From a checkpoint of a small transformer trained on Wikipedia.
Size: 16 layers, 2 heads of 32 (1 for keys and values), MLP 192 SwiGLU, 4.74M parameters.
Architecture: no biases in attention or MLP, untied embeddings.
Training: a variant of Muon for these matrices, 132M tokens, 8069 steps.
Each number is 500 + 40 x the weight over its row's rms, rounded and kept within 0 to 999. Layers, rows and columns count from 0. Numbers have three digits each. The size before them is the row's rms in percent of the matrix's.

# up: layer 10 MLP up, 192x64, rms 0.213, rows 88-154, columns 0-63
# down: layer 10 MLP down (transposed), 192x64, rms 0.162, rows 88-154, columns 0-63
# gate: layer 10 MLP gate, 192x64, rms 0.212, rows 89-154, columns 0-63
up88 099:457575543486514486417551522493541480511521476551515528511589482514503450451519536529490523600506505483528541558434467479514499585510538557540533478421535474512577535530531556488477489506500519
down88 084:516481432539538556460493494458459527458483491458493453550491518452482505566494511502492567510471472467406532473461522423557518532409476548529522467510547514481480533524524489530594527503586461
gate89 103:545539471471530460442521550458463524520511509541530411525490504495454529551426535511404456554473504449509501478471522483527521512505473416537437510476491505417521469572481438490551506500444542
up89 104:451495477562510491494408505592499429463507494593531463482560509521510485429500553495474501463597527496496454509462537530528474557473496456525545538560465455558527502569506466506513465508496504
down89 105:548479509523535525549468459559464437548561509468480473512513470463504470511483450502518591564518495493587483489524575450491505463489450475480541455509454545563523590477458409476474503505484465
gate90 109:515506481580473411584466545542466543426521478542477498578414514587426509496526463502496485540509532503503501450465528514518501436527505445498428450478516488521462492464452483459513459526503495
up90 120:465445521449480494519502479490532566472499534564527516507526426462567446492539561415428542561579522479447482547502478491531554503550479489481505524497511504532515497493487498479431555578445558
down90 113:456523574514499499510529566493411504517565468480515477471578460521464532478444451505532442492496486569533500457547523525447419454471475496548481581511498513472524458492540525597464517464495467
gate91 099:506530452549439476486495498497491500542545488507533428552502557465508499487512471489497511520551559469528515599482508554538500425465484416439429510561525498504530420536459565458478554452513521
up91 110:520520534534495520536488490504500500503536565499528522535553522519474547495547487498472500542543577452519515556535538484535499414468532391450456557495552455452518456473420587477551481539538511
down91 113:454497471459432479478508566505487488447417493520548481561502502496465508543510515440483538481514565561460467490493566526458443545554507553588406499504510511455539439485486499477496471512457571
gate92 086:447524535425526497574479455517541508499399504491572442545533471538504501532488486486484471453491525535445498469480422516564495441483490527541525469469473500395459529530560510457443538530487487
up92 089:482481575554505606544537443467478468536485538439507592415452554451487447488499510506507504549469504513470511490514491487509533544504482449458507483488547568567522483476438521437471516475558513
down92 090:568489497550517493552425409497498554481466501485458434518484501513508483560525545499421581565471527449408517477471521467524487523491512571474523489455540495483460520475479514511549530572525445
gate93 102:410464454467479427472510481528574513468468520494422511498542479516448497508495475469409475579505465519444510433527490529501448529512493482485467512495569475476520572471471511484439520583540447
up93 102:387495478474496441549513434501420487521526531501529469490475460485493466483457516516524447544546451501479482480465521456555490416506486507490574533491506516571573466472536450512580515572525527
down93 100:421521476493587423502501499528493444483457491464434468566599519461514498519469436478470453514441456479481567470445508531502494507519506446472493465533490528502470510458498478541466476452605513
gate94 107:528435485510497514509463497444500496469441543523472477456452486595496547493433570477456517535494579517535524472501534488480504492529578463530443549588504480478507515467504423548551518505411487
up94 091:480571526496633497473488457524558547544531449451479579529490511477519504530533491493503576450530491450473515429408472526529511501501509500489492480516484441580466525452524492453519459516533535
down94 106:533428524496503514534461481395467479471465533517534489428484487551504509473461506488436566489438538477505470500424506488538585500501548480485467504490567484567473566481519433483538557472470435
gate95 086:465554504469549559422479522467467523479409501488468564624542545496513498519496527517461548455417543507493486547483524475514510510502450465477513516561523449432551478529547521472504454454491502
up95 092:512473461484515465511481525488560516532504524456513561488523487506474449557554526506421579476541376413451517484482510557487462476484471549501521457541480502492469481460558537490556496406507481
down95 092:492599478469490480521516509523515417491416458517530595551474499545486533433481484510501472446432529530555515508503473493495501504517429448489470464546488514453477440457486507520473525494391547
gate96 094:561469486590486504527454470511529511567526492465525496452493482458492417536475581484542464510563486490447474492464480489567451480451483440589494489566467497473511436513435430522506477504521538
up96 094:459513477478480452488587611565494463451520543497475514533522542476534530563524484468464545490525484442504467529546494613507468482535584527515506472480532505561482467492524508505481585533510542
down96 094:446533503502509514511567490503489490460541530578478532490529498480488518526520326505496535472529543488475519484546488455531506525456564526472554507445488492512528585523527522523422498531495571
gate97 128:567561494430472464501508501560532549431535477466545484561503518501486483564468558523473543534484500426448515438461478571449454501490466504533490475474579511453505458558472471464547470567494474
up97 111:490529536517545527531467518566525481495473530526513475461493493532470493553495459572483556509491439506443530447443504544470505517525467470534536548462566499513446393395512492521469504499555406
down97 109:519497567477529482449530431538498508480476479509527582534416533447417535461459545503454494470518478483484514437485575490516497493485441470504552470530500579548534576528494492512510588485473453
gate98 096:520469459520506521520421503465466572517482497554497489476503493538457501521458439481441457449555436521538504445546525554464518483497468530537426508504480488512508492407491502470547503536616580
up98 094:549483531497470516567522401543523521498484512539569534478509553503467474472442481444489517626478549472460481578454464569520458468514530491492433482480508557544509490553446508515518492510464499
down98 102:516491455574522506482451569443555511466518543505538516477525504535483522541450421452474449484430440464482476523520462440523492516467560466534483507505552452503505530579453511489540511445530397
gate99 102:501476549451547496542513436445439502496511517505479442519515487484471515496504484420542452432495515542495449540544473499556387482531541475483515519422502454541495518492501374474497475444513485
up99 106:492487469600572528493520431496480464543524474575521500493436422555509503510482514532550435556465462489537542446516488493473445457473469533487525450470539439511429511504535481455503569466530540
down99 112:517523453441560534548539450492403559535499542496559502489460410474530547490468531537574418490501507509485487499515477492537509448495512536457502548434504435530544486434500511459526505478535432
gate100 100:463477485516475497524528534389470516528499422493570474502570466508446551491507477567519471438551470525477530483480570531555477531500496521545468533521410517547445526539537459487547489460506432
up100 092:538507548492461530510514518477489459494424544483526473438585528535504554418487483513512508532500499527487501485491545466523483520502481494483476581464541557440575625482508583523483522553485444
down100 099:591567508512502544441513499525492446458453487560498504511500503603487517399473459473518437595515521493486460520550545490485471511533507495519519517466552496487600455502497490478531525464477561
gate101 105:474531496572469516535441468550513601548545497491404479520541451433533497442465478524461500514465539566516515551562487528458487447532473511549496533463528569515502523503541533517516514549469568
up101 107:548471489498510517516463489568519487429546448564518506540468446547504602499459485535541473408479478485555473580420538512518408553518484494525543518479526439504467464537526490494519485503468497
down101 112:477460483531469479531463451578519567492507538537467542554505482507542531517465518479424581562441513462543451531480525452522514469568464501557485444456551514522460565497556407483509502511516487
gate102 119:502510571503511454433491435509442484531497457470490455483512520490520519498475536459447493570453496539481498485593553572527498554492489517503457541540538494496579641520538491481494492475549496
up102 115:496409542507568482453477508530535448483547519556429573500485424521517471442492475451498549522510512559498457536608482548491485500440544475513495546533529492520461555457522468444507522546493476
down102 111:514490490434490449515508446590396554429457524565498525518452486549513509500561493495475473464527505499483441537392491500520555463564510509495481543525492509569528465501532506491487428475460482
gate103 101:529491500527505552513461467577480507454428439441494508485468533538428576574526482531499518456549563530522466544450469493490540568533519536474446521439549521474558527508521583506502549492468500
up103 094:494423558442483544572516507491524514511477491494526454549420499504498576500456536450513436552472511515500485535488563485515588388550498490483447541486528425525449500499483512486439509511514474
down103 090:536509446520523530386541451482518495504539527505556492534518458530466453529451472474539497584477434506456541531548573527526512513422502513528582478514493563548439494434497467535491486461481510
gate104 124:499433544533468475494474512483439479441438520539474472524476539497512537500500487602552524537592547509551541555455604481473428507547450537505450482512489535450468466475537491519510491540465506
up104 113:511456489508486465472492476519465464460446426552427492473440515541561579465480479513550451512492553485592530500512495474552428493496597539569438557509468537471460481509487519505516515531471524
down104 110:571473409503494513503493559522496448468437501517511511505490507554505542527520541504458560543436463489551382478534448523462441486481518517443555481540448503486538480537545475446462444542463497
gate105 090:512527505489472558481445533464476488503546510539539467555543543509538443466547519435579517399490515488554485475507503502455449506528556467501446539485454596499525537529443525407505470490478535
up105 095:521517454476522482567446516503494571510512498544496487470522557481459452524460548450450491550535482546500478489478539498502469516505471549448501456412538417461567513525519516607450529540583508
down105 079:548529506452499515547477489483441466540512531484579522506515552517543514423562541444497550459515559558537482474500508615481501473585534452538439529493485521556500460526482487420501504479505535
gate106 108:552549428509481441477448543483535461514413526474541372495544504521504473456454473449483590473491558512570493501514461503536449516500462528532528489513482539485479480468548554494503502567527499
up106 101:470425499469560514509489474492532529424466468493507486496611428495526554543545499526459502485573475461531444427536523463473511558490484494530526527469495496483474498420540486575474421542493527
down106 106:487532453512477469445501435458524458583387535536493491541470517543557542562510512512501478499516507538517533483548509485476430503419480529509451552546496492501480453434499483494406524560459521
gate107 073:464464535422501450472477535491531545469484460499507581482499450492508503496509497496494461512487490496566455482481469498433488458523481524555475490430429466505449577505513518576607470452403483
up107 095:468462578488443510559461496473509466472538521506540556525528528433486473488508532531461487568491519507616479515538522501450565475506534452571488552461471456542425524459492550534560525475492547
down107 082:508464469515483478441492446473527550447520512484441468512480483443552517572439560517456492489451510442417569512440546470568543538431461510542538526503537502522536509458496507557569491519550498
gate108 089:531560459506437494423494533484485510466484430531492508512487552504480469496514515453482466480570470439563428519534487549447518457487487424540489544534536512549586481508584444492532450554530480
up108 093:515491486378521518484515487552518505503505483481570464552500461449507497541489477487467509549507505571448442565560499484439531504524600473569408465498493544481488493448455538507507454463493524
down108 089:534444553508551507507589431451454485496478530443487498403498523502547537511449549460470469442534499460511504482580470446505498518519495537496497461559528508453458496553477512511529391535521466
gate109 092:547564457447460493515517544507549547471526450455528502412527534427469506493480483490507469512416485532505439497569533418492527513545510501517482463512528496504472558560463410463535423469500523
up109 105:494440558466450529476523510509494458438492605478591482432469508488444507539419567496520466489478502501418479522517502476533557541518525484530553452479523495488474488541415462522532487508566492
down109 106:461506460565546483530543524453495493509413488531560433548500504544476446464494461487520511431454471514553415506545475559437545468468539498528488589500495482466507496523526540424461498498431498
gate110 086:552501522458437495566483524531528479519495418514546542467462567459537504411526538466490479480485523520561523574476411524503490445535541470495452525461514559484541460476532467431491531426513512
up110 091:555587523452452536486483527495536414565442396476518516533502511502564495536581547503482471560492446484447493509531494539466455445496532506516537518457434484533526442436474483475511515483501503
down110 090:482486474538474540465477496543506496451524511516418413536490507471505537529486459473495571488509480445433522510473558439513496485416494530526493435477521520524466544481448478554568551508612447
gate111 100:458561476500617515499458471627458442537520501504519496506552531532516485544430529501557561488464527494520576453466514545548459526542497470456485508496546507564492522478507474448490484460514503
up111 098:561453463496454453523466493479487488480541499557596556511502505549470486489445477542475488594528509482466475488490546495434440492514487541460518496488503525582506566542485399466583505509467533
down111 104:491447549542496552479432445505420451493430523528502499508477491537478430566510447474473483535493518589535462442495507553490546540527512468495555536513527530569514508563445512466556560495519546
gate112 091:540538412446557466521468527523530494477570514526488469537492456526483507552491498561432478509626571549550479532465506534479479445523488535525492520570551504461539462508498467505441546520489531
up112 100:551518497513504512497591505473540572577531454463458536476517484477483475466481504465476508525473462551493500558437488509576530490539420511512545537481500479547518514599504527487402529525577462
down112 101:462495530540509441429489427498470611439480504499532489507519515499493546525488482547485488502469439410449504463526437519543549591464529494472487527518435470534487555493432556491472533467481492
gate113 076:472484467479504575513443451501498520476459501525457528463508483516463442441524460540465557496478442421547533495498443486406387494476549547510415506500476505484468500498526486547483518494439558
up113 090:460503468506578515443489585532455449482515496479467527551522482568541514516446521440539518526501507527474505464448492420487468548460440531562541577547576510476547470544461496506436483542503490
down113 090:536587541462513500558571570513592414570476522469529575439491528508493494474593522500529451487453557502569491520522431534473463480542526490496500487507499496468520479481504467479459516496490534
gate114 072:507524500498550478507577508447463530483544587481508516566495519481493503487428478479549504525609511493516497510441464427487482580442531477492512533439475523476523496576546514493530516409442513
up114 085:481515559560482441461514560463479608537512530489523478490523487517449488545513516530467442549523522572535485448511532503504513513556519464568517534542515539517483474515590566475473423474448441
down114 090:463460450491490576441422419454459486484443497527481508468506451506483483515490485485495559454417480431424549532482521546461480492488457558468486454509490464559424563506484504494551510544535511
gate115 102:534449467587513485399502546465475523516520528432489495523530516493497504514517488491522498446454538491461530516533519616513475457494470460508476477427517444502452521495444596456424470454526494
up115 098:541493581516478528531528459506545489493500461486437548449416466494442455553469569506461520558475579540505480537539535489550485522505537469448493521527541494477541380519492511499527430484490464
down115 098:543526479524540507499512527520495488507468540490559514577506510487528534548580471463470568507505472545517496586485446440567588562511554507478555462457533463528504596522523517518457536528442515
gate116 072:527480513456532587498494505481489477503429486510454524464520476486544555477480484503555495478439497409547529526468435456485433445501458499524511511461512488481499544482446420582486411559529558
up116 090:496504446554469457459511489474500523528547547507508461477426543561573515507429513443518479461578464477467522469559496459476506498489447531543538540505490544538457393551473509477487450491418475
down116 087:515509557499557458483507544514581482534581491455474537538487522539509502430533578490513488517502473543526423503496462552519477522561503491503556533427521539561483476463513524434426524407485513
gate117 152:539508452543525507448490496513540542463514538491471513511529476600490445510530547502506603495454493502497482521472570560509507542573486506471492538424552475483461507490499457415453419502575505
up117 131:518514506509480537500449549545506545534534545567520492530564472493415536526561605427459554520458471445559432462513453461513524532446480491457509495506541538574488478508489494469454516549510512
down117 120:498541549513467468529569516497459475489465443461551506505451459480457458510484524484469549462472487513501437525513647556466496536542565474414508508484509458503443482489500519530509480515587453
gate118 088:607582451463518535433486548497492456603566497529502422477529527460491465508498524516519503486495519488530525461480539515542525521506508466511515474565493509527511546504460540500395477530529419
up118 096:450526534532540490494531521495571492484446515475474499589502450498490475461512501484538491519499532490465546555467489478581504535507510493498504605486595600507571475488509427444483488455555542
down118 088:461471438542507537465463470499525456539520480505501480468455445472516466583473509490490493580463487493440402528474514523447521452478541489511461381504491477484416488500491541603511509496499515
gate119 097:500531450532569465503545513546524529478450536538500515467524524500525449551499444470457502526546499540434489406514431558500513484563484416476499502462563513542570479501548487545473532553573531
up119 093:504511496464512510555440491576482439580514481488494482469475515563396534552448553532433484504517483502468475539481579510529483498537461536446498520550534450432488483417450525485510514484556470
down119 090:466464478571484466489497446401431527566504494511504512514523458442508531536461500512565573496472510460465511565515513455443481480427534540531438487556477489481538516495569501577495494533429494
gate120 093:485565513511469478479520423452480549548561454431522504435520454413565518542542462465532508454491460571470434485491489516445552500550451519484499490495531505495418526505456514481453526438508474
up120 083:525485540526467428509583438462523491510456444483509526415545453437524516463442512551461506503520511496465549506385491521519543506513526563461509506414488474456459528506492483549484564485525465
down120 091:601483510518468538450534563503468535523503499426550486493517478491485489576552555474558483477486524579514418462563482518498446507529437497490474564473516479471523400527532502492468535463481540
gate121 102:431540450491514446411524480477484513539470571518437470529480478513485564528432546543490424508446504501534522447455535522439536465472500505475501522516543441534450458512574503467531572551486512
up121 110:604469471504536474506450535423537537526486492409555459504452486528540496510439536572483508488487570481465446478436586537463495517554525477474493464516482514539518503444544571491489473525476512
down121 109:571489471504431529508570548462548523487392556515470508509490505489591478488536510472495560496463508495492498577587484498538402494526507446516502473474463476556497494544524516478525507435546468
gate122 092:496512466487550477487470538523500505550531511597520544495515533593431416477544524507495542498520597484551551465446525499457506469461522510447470532512555514461539463513448543472536466549566523
up122 098:455461542511557547501478476514551526482535470499476451439424441512628522590532511441481455512573490478483492476491512500437566504511491534493518560472524481559475507464514532571468506467507495
down122 084:545596561449430549482550528476477509473482475518501417456557524516494462427441492487442497549481586549462507519481475518512485481532523525507516462468443533476527416493538538439508482531508459
gate123 107:449494525476537490467537481456502622508528459535445441521435541527518475487477449538469481468529464451525503460470482533419525497490473433486535548445494527518483503443509426481518557577509440
up123 102:506497505412533542476541447520480546544529490504504470534464525518486572494476526481501463437537524498528492516478476563594481502496421521476532475469517491491552567428500463494438604456440450
down123 103:489484521497505497488592486469473522572511469509524531471452521503513514493471504556481509505541529521426460484481484586434511482561456541453468552498496490532550461456454429466429533551396554
gate124 114:494514492523546439529503471496448530473536461474400499504438534511574477425543477562516478498541431523505519501431564521487490432504445481487459535477465492550554565483463523511469472555577492
up124 098:488482477502529507502456552451434503520534509484535486569459507515508566471546486527493534538541467447474528459525563497449458448513477564531483520499552508424454495503423402515446423546489560
down124 101:478548501457515439510559377511452546555432541455469516541528507422496507529524454523525539459477505486507579469592429507477514532443545539529501552520543517487520537478473509493518469478498515
gate125 094:471510522520546569505479482514455476548529470455555449559445498461469477505476464499467495525496484545474485502501489530466480507503493485494553439564507570488573607543403575492566558529530495
up125 086:447471467509460531495528520499569538514464563525434513434484487551539510544514469466584519501511511559495476550453499454532528469458450497507413540457577500521535438444477508479473405484518467
down125 096:544490515530521515428551455540559521472437546512472527518590481462572511461485469373554530475559448513497498502531501432536530534443498513545486517481540521457516502495442469547462463494483479
gate126 110:582472478469458505515420441520501497523513418500442452590471477457458501556498522521472493436579441478555509517492489527438543556508482504530477557491493482536488439508508526463420476509540539
up126 097:545497576510457429503463570498523431506478444415475527516541484541515516510475555586511488488482492492507548450480524538507478583487455477540526461464422466538479509507501578470544473472555458
down126 093:478444498411485485524517521521608419464467468492509456508510469453497488503480469514480492449518505470561484462478479539463422547522524473502520534450479522527519441560582529460459564517497589
gate127 093:555541537541540436493485471492457487545417508545555448522511551526492466491456519538449498503466467489461529430482496538503409484496472466537484427486551520487499446424489497417546467488443445
up127 102:471475538544465485527530523503507550478459565566496478517598516556433526425529541438468550541502513472445571506467537481543493536478467480532426540513500524441503465446556512458430511515516478
down127 104:470416508454526580515513565534518535486562494528489498574555459463509491542468492477550558519472509477516442509557503528519546460480462468497480616512502463472546583547480516566498533507527532
gate128 085:512524528489472528541515532486542518583514521482470527500462510452459462543550412502518461467483474517534556501446544555490469525464486537522528407562510584591500536491481499505405470448520486
up128 085:452448542502413498500505517502501464477534537533470508478502455433533453553497539489479446526511489415491469484473559434458526542452491509408566464498552430463500482561501553558483485517434488
down128 085:508445444480533503529450494470464438452440509506523502496530501513504516489484573480428476526466520494551490540481521611560457457529499504533444525535477498502494489462463565389521579450451512
gate129 097:513516513540564517532477503464522488517533509465465498453471376524533475476512440470498479429522489439486437443459575447497500495467529520509528499491421529506457549536437520566556424534498480
up129 080:459460502479442579502503462461465561498545539473506577528546453491565514468537510517562563521501446557551525449551467534442478509554552463556495535500534459557459556476513519470543550476506501
down129 100:473524507539519458506501514510525474545470435475512477467454423523454517459504530520522462457505523382433480522380515465517519518483496524486535448460425520503465466537468446567481425509512526
gate130 085:460449545546513546535447461573465506481536497485575542470470551486526506535466531452468456548490419527487459511496504512503485476469494531537491514421549393460535547476534506511457445420454509
up130 101:507534468493473477430466503494517461544536497494434538494504501511418419422499473519563588447514515505472566533551502471584501496500478525505536490518489484508495577480416432450533458497546470
down130 078:534475536453486520533538600540531484510512520481561551482511538555495518474503557502548504532477489544603449539486420583486485473594498498526490538482468522510491458461494517393499487472489503
gate131 096:446428509424525472519472562495553500569489541554479544607483445431516486579506544480502461548512506514511502499496514523409534449506505497549510522489493562463543512465551501535493526531492433
up131 093:469544491512448446449541504592480452472504544468525485468514497553520453448401451525537537541478520454514475520424480457555539511523525488576509501420531478499498522506474529564534512508560563
down131 093:465526557523600467525421510527550544535520515486442546568463492515512481518507456489490488490533543513419461456475569404463592523481553499499495503481527535485503505480499544573525493452529465
gate132 103:531503488539515487527469504527492515517445528529458449544458482431533505515492421566514508513612428493540503455461538499532486504488458580421520565461494548432500472553467462529540501560482489
up132 112:461536462516515425528532517537449539544535467505514549558458533474435473488540534520501483474524440488539539477471483494507439576540501363479524451501520563575454537494534471459492465524502513
down132 116:518483524560481499517491513551507522482586547474460509459503479465593519525471433501477567465563478570522464509485500472544481511554518558555563509425434521537547562522495484456516467496580500
gate133 108:422493541545473483420493506529436514433596488480496481491473454458475503510493497472472521490499486517528427531537510560490521466621515511507463474451459430524506531434501518431491479528527565
up133 096:512554511515516480514539499540549539475458534504511518491543533508449471556503481471483519478496458506548424504488475600413447546471542389498494453516526489481478579515470443507560562445458517
down133 099:467513513472494437465512607474500505525482474510592485525519509495539531455506507488519467526481530543477559555569484528562499470459471569475485481471444512424601448517528549512441445525511461
gate134 108:531480559581444502415447449396473464521461507530545484489551481499498549524517534506504451533456545514462510510524508525429472468460441452463500516481574430537455512533482553514484507494564503
up134 096:555514441514550508523517543467466555563469455494509426401503468468489524439514491485478477453601474436511514443457493518502497417480539478524512577518451516498510490490542520534516411479527512
down134 096:465553516536449487483467563406485477496441529490565570530493510456582509497504448520517448526515535566527506486556521492463505473423532500513440497477496436513453496561556580554532526491504474
gate135 096:506534514491528534519506439525515518436510464470493508445476490499497493403486527433498496397544548554516516490549531575548499477481493436566514486509535531565439550493523502526497414416504471
up135 086:499515449553508496503499472456472503526502507536516501513551478541566474554511387499520471581450449480452474500532422477558452455483465492561490542535465387514503533464538441461498492525524528
down135 094:520447523550518554481410434481437490432510462512543477463560483522476478466550435486530495563444508558455565519515450474578493506456475508546520521465520472531475509538548504491469455411501493
gate136 088:462480466521460471547495447554561450559511517477553538439472573502506491540484463524523496476546485438556468462444440517483499435555470472562492555444457527572458488497529493456480580503491461
up136 094:517457551500548535522579418526529475476503466531490528510511486462531534566542427550492457513551567439533521454516508419569470468494440519543545528468533467457489539563505513509449490551543521
down136 094:601494542461477524496479472538476489492464521515491528506443498509540556553542498529477437451540511488582476484485504523548417477628546406556487535486482528507478518560504491466529515521530509
gate137 103:527605437507536517519470570461511485521557442495473459527499392479513472541497498549483397505496440482518521459453501470487465513559437491516496515461506447455476461522454444470504497541544469
up137 110:538492473547491503537395470509538510544520515558552439496504420516520520575417512510557455522456510492508495544455498474489485513452414467534439506523503495468471426483412459490461506515456502
down137 104:446433478428528542476532538481517550465512440540522501513484579509564525492526508497500441507537460553616440512498498509464549423565546580504532524510521523512456511478536502517531497487457451
gate138 101:528431477467518496543483453576495471492509491522500447566527491466464602596534499497439435490552465524537473507498427539454458486451459495533498460507465391534514525489445495512526487514493503
up138 101:509459478563560473495451472505505502495385474471490558457523535488468573505514538436450503480530490512470491502561513466483406525493520454543461501547506555470512483472523455613460518469545466
down138 105:500488495538488493508565469529434497526472500462528484544521449489551536576525515466409587539547466569535525550467521442463450566452478462498508448537501485475554486455456492559516453565505507
gate139 112:474514515447483422527529429528467475426566445502613498515463527471477475542526506517414553482509452582482505573478530503490489551513444522488526461554532489469527579535497514482474502481503510
up139 104:534446557524516538553453445506557509525540515492504553479509528504568575511506499488464515464513522523493451527447496451448503515591486454446472440474465476562514412543414483495440555487487492
down139 105:465542529512434515510508448472512463556458488457488437471512420470539572539443570480463452456506476462499445472445499494519509582565506527448505541457522461466451427503449499462521551498505539
gate140 091:527515465551448470491485395502482486554510510536518448491560469563462438534464511471460482527526422454520514543525603545506501494427459507516535515514427526500407538486488475540528489459510499
up140 101:464447535466439479478546522492504508501491525466502502439493494394426495530478468511534511524508475498467531537437454479432526511527457589515422438487529437504492462538526525546492490458588560
down140 097:454512537560502537526550539468512498471484515488530452458442444459474527520491438516533489469535479461472456469425431437461481518437491540504455435585494456537456459513547576560483468496547514
gate141 093:490490490510475486452463457548456492497546510541482451562479532504553499443489544600484541520557584473534597460509568503538478480556424547536464499528527448503491514481498534472468497538432533
up141 103:469536483500463456498470586459554502509508557509452520460550546474531575552466469498443471487464488481511465419456512514425478507485505546517420514471511461489450504493454458486518478478620448
down141 112:519447476536441524493486480526468465477542429514464497526535545490517509552532488523452553479478515512533568512469519551515439495552482485493493526415606468473432571494436501458564469547566478
gate142 105:416517462478416469540509465535467483481498557523438451477470555526569547511517560537504451471532451474538528458504501568458486515538505543556451506505503456497567426543523457444478508517563474
up142 098:496430556473474494534509524513510524467501508547532493526521503514390551542510465521507547465571405524466451494540543533514462483476387466536490474505504490517529488530486539453548429458558450
down142 104:544446525483450470471511532512422466507451490515469504526404501529504425552532516551487452526485495531482526362441517485473518487521469493526498469569516460496499448560553540500493546486565522
gate143 104:590502486495475501528439523527460528531493490502447463475474563580456465513555503481486523527513581534550483480490560485423480497522467484463476467561447428525610476513513472470519484442555504
up143 101:459419574562478518538516548503490417467425484468508475476539525492517456550416490502519584478498487460484486456491551482499511481455461451535565599503475533481519473442554512489535516534477506
down143 101:527513570496493475506567450595528461452474520436449516480482533552424451512501464512518473444458521546539477497376486515488476500553580480451484482486466516511500469505524499460526535450556528
gate144 118:502461465493519450537410514520489552534532512560514431493565530552510537537458520491525480510479571455513498517464480573477539488552510451558429462476544420515497540521533526489492465572417506
up144 110:552587385501486524525510542428523539501425511499470500487486500470443489533550429533553517501532513500532475440541536493426508460490467534503531477438521548561494458495494483500460538548577513
down144 106:434502527480393492444523645500481459477531512507515549512497573471495477508483525476486503496585480505531510477499560427465472498474509500581477480479455528496471441473466475504473542476563483
gate145 096:550524412488510467424472460472553528613460423457534466494499488447474508514463494480472507533467503522472521484477485569547499560492516508465473455546461559481448461536529487522533578528433497
up145 086:493481446512496502515477465534471472531529513622489563515490566494448467426492510462515519477587511485481514528479511489479538453447456569551507416438518437534505555501429461478485459519477471
down145 091:501528489553480564437500408498527492522523450460504430467489494476495538552436509559471472541552484496506461481466524464517491547388548516415507537555483526459525509476483523530555574499454481
gate146 096:519546508461554460494512433547467420459505570533479469580512494555484533558525499495507513496503524534454485470468473567524511472549515477471503515535546587476524471490490458402423472474582503
up146 088:479513471524525486527551511484578528566426565426515499498492520543493459528500517557569563449489574588547524517500473504570514495542512550495437513536549486517498525485513515473413477563490486
down146 095:498505509507547541448511434477527470526510440500487468469486460521488522477469477496459471555526487469549555486469450486404456527436531501518549488501480492523452500553589537574562595484415497
gate147 105:470466512512420512499543459466520503501521554493519466551482438511542500490548483576544428497496544535547459450514443475506463442553476470580483485432474452469492492587513474491573464546471555
up147 109:491498512475546537478424528463465492457402503476463536494511447489410519478493506512456590453535530531522508516608543451479522498493538507461506579506540538544560532480476500568537526472492467
down147 108:495490500463586564525475568538587473461496455492426544490495612482474472450510468445510495549489492503489568446570566472509491503412477503495494513493531530540477508490498537479493450478504443
gate148 085:493516533422505525516537444507520534506521488446504529525524479434445521505529517544506499491464513552588437491417460539547554543504519524499474594515532481507535590513432495456449470460555541
up148 091:463440507469445450508452493520513485473530501508466506495507519431463522479495502465458504506500424510421522470487390474515538489433542572486484486463472454486451397527514517491547563527450425
down148 087:547480565441471558513502574554449498503530492551478590510530547530442499463486555497554445539492516529534439525473506605536468456560462505543468542511491480459554508528465458479476516519546500
gate149 104:414532466464558485474472476518422525448519509492472484491533442522585499511521442447533519470478534554560520405492505464426508462486465458504508495485536551563484542456487443468458526562491535
up149 086:569545492535482528437521586506483477428509509433390478463476456534498429494530430509491507531491541546543484474527522481453570548546477435483528502444503526516523482445509489541511453531545515
down149 106:574464499446435569489484523475547516514474519507493482498436584541504529454446591560477435552537479430459526559502527545542519518546466529485457490499451483480483475508441531483505429489522463
gate150 127:511481462508507508509462507470563553537587513557488413516505463478505453528524536492461428413541516508548591443512560515439444522426534501536531475495517554492482467539474482447478480522505539
up150 120:524466459475497536480584505469517572506515492543495488555503485477558446476505506481472428495502500476518509516561502552549446559515584429532531441485516521447575442549563494470493486582466535
down150 110:572456465449462524442535428483498519474456487539463567495532496474587530533446528464481525561431493541508403523543459444526419511469484541499493438506460525491509519516473516473486521506450451
gate151 116:467495474496521511541437456541507500447449499484487504512475537548486516575515552498426500476579463512540504504483497539391532412550524419545447531502475485493516404547557499477498504488493464
up151 098:489477437514510515477507449452501445508456543562421538438513593547511496401548460551478543492500520555527484521493497451515538526493531472504613462526463455511481489513494469513519471436453503
down151 100:532548581504485518462550517541469504496473518520539516463474498531528444484480551411450518512495496506400457513534521462511447470515540459530478528442509534548484465502591489567554553437452551
gate152 101:524506498476441461444462525507507487491510540521465473555518557534485439468534500489476461515509561455521476561510491500406485432494466468551476469586522385463534561523528425526491515448518466
up152 100:484456460441454519502552591510599436487516502497594517453550503386476511490500501476476519455524505507471494493486549533551529553517550528443509492467509473481506565538500556530498521534515560
down152 109:484461435520521448498566557521514505481477460506524529461519453479490535532446497534496600459458473447493473461544435482541475571529472493529530521410476541506475470414487517520558431519534556
gate153 102:489534523563487531478571401475505514563515504502500481473478544576589496530525500504480497396495463502478446462491480608508501540516506459533511481489502496488442487558550457425536479483476545
up153 094:553459463422487419491601469509482536484512532548528457520475499557447491491517503509496414508513495501531475453475478500511486425478540445504488386538467459513472514506461475517584527541461464
down153 100:550531520473530508470556527475423518489488479430473492469464526543454453478463453478539369483504501496481503512459530500487479437488502488480500399435437455545546547471510448494481543467459550
gate154 090:580512503458477424478462495453359544534496475478501502536554532506480554505538455479543500489453471529497525578439543474488512487541493460566490506484444503474547548466555503516538523528435496
up154 087:545448570526471499506502510479543514509532496482488547520401489471557592460504512554518516549551546477464548478484597458499577512485542493475478498427465448553456543468499433525499534520490473
down154 097:531489441540520489412473588499483458518448480498478531521417488465570539438550546476531434509557517522544514471482551429495533515471511535551503502485518509538470489537491452546547559492446434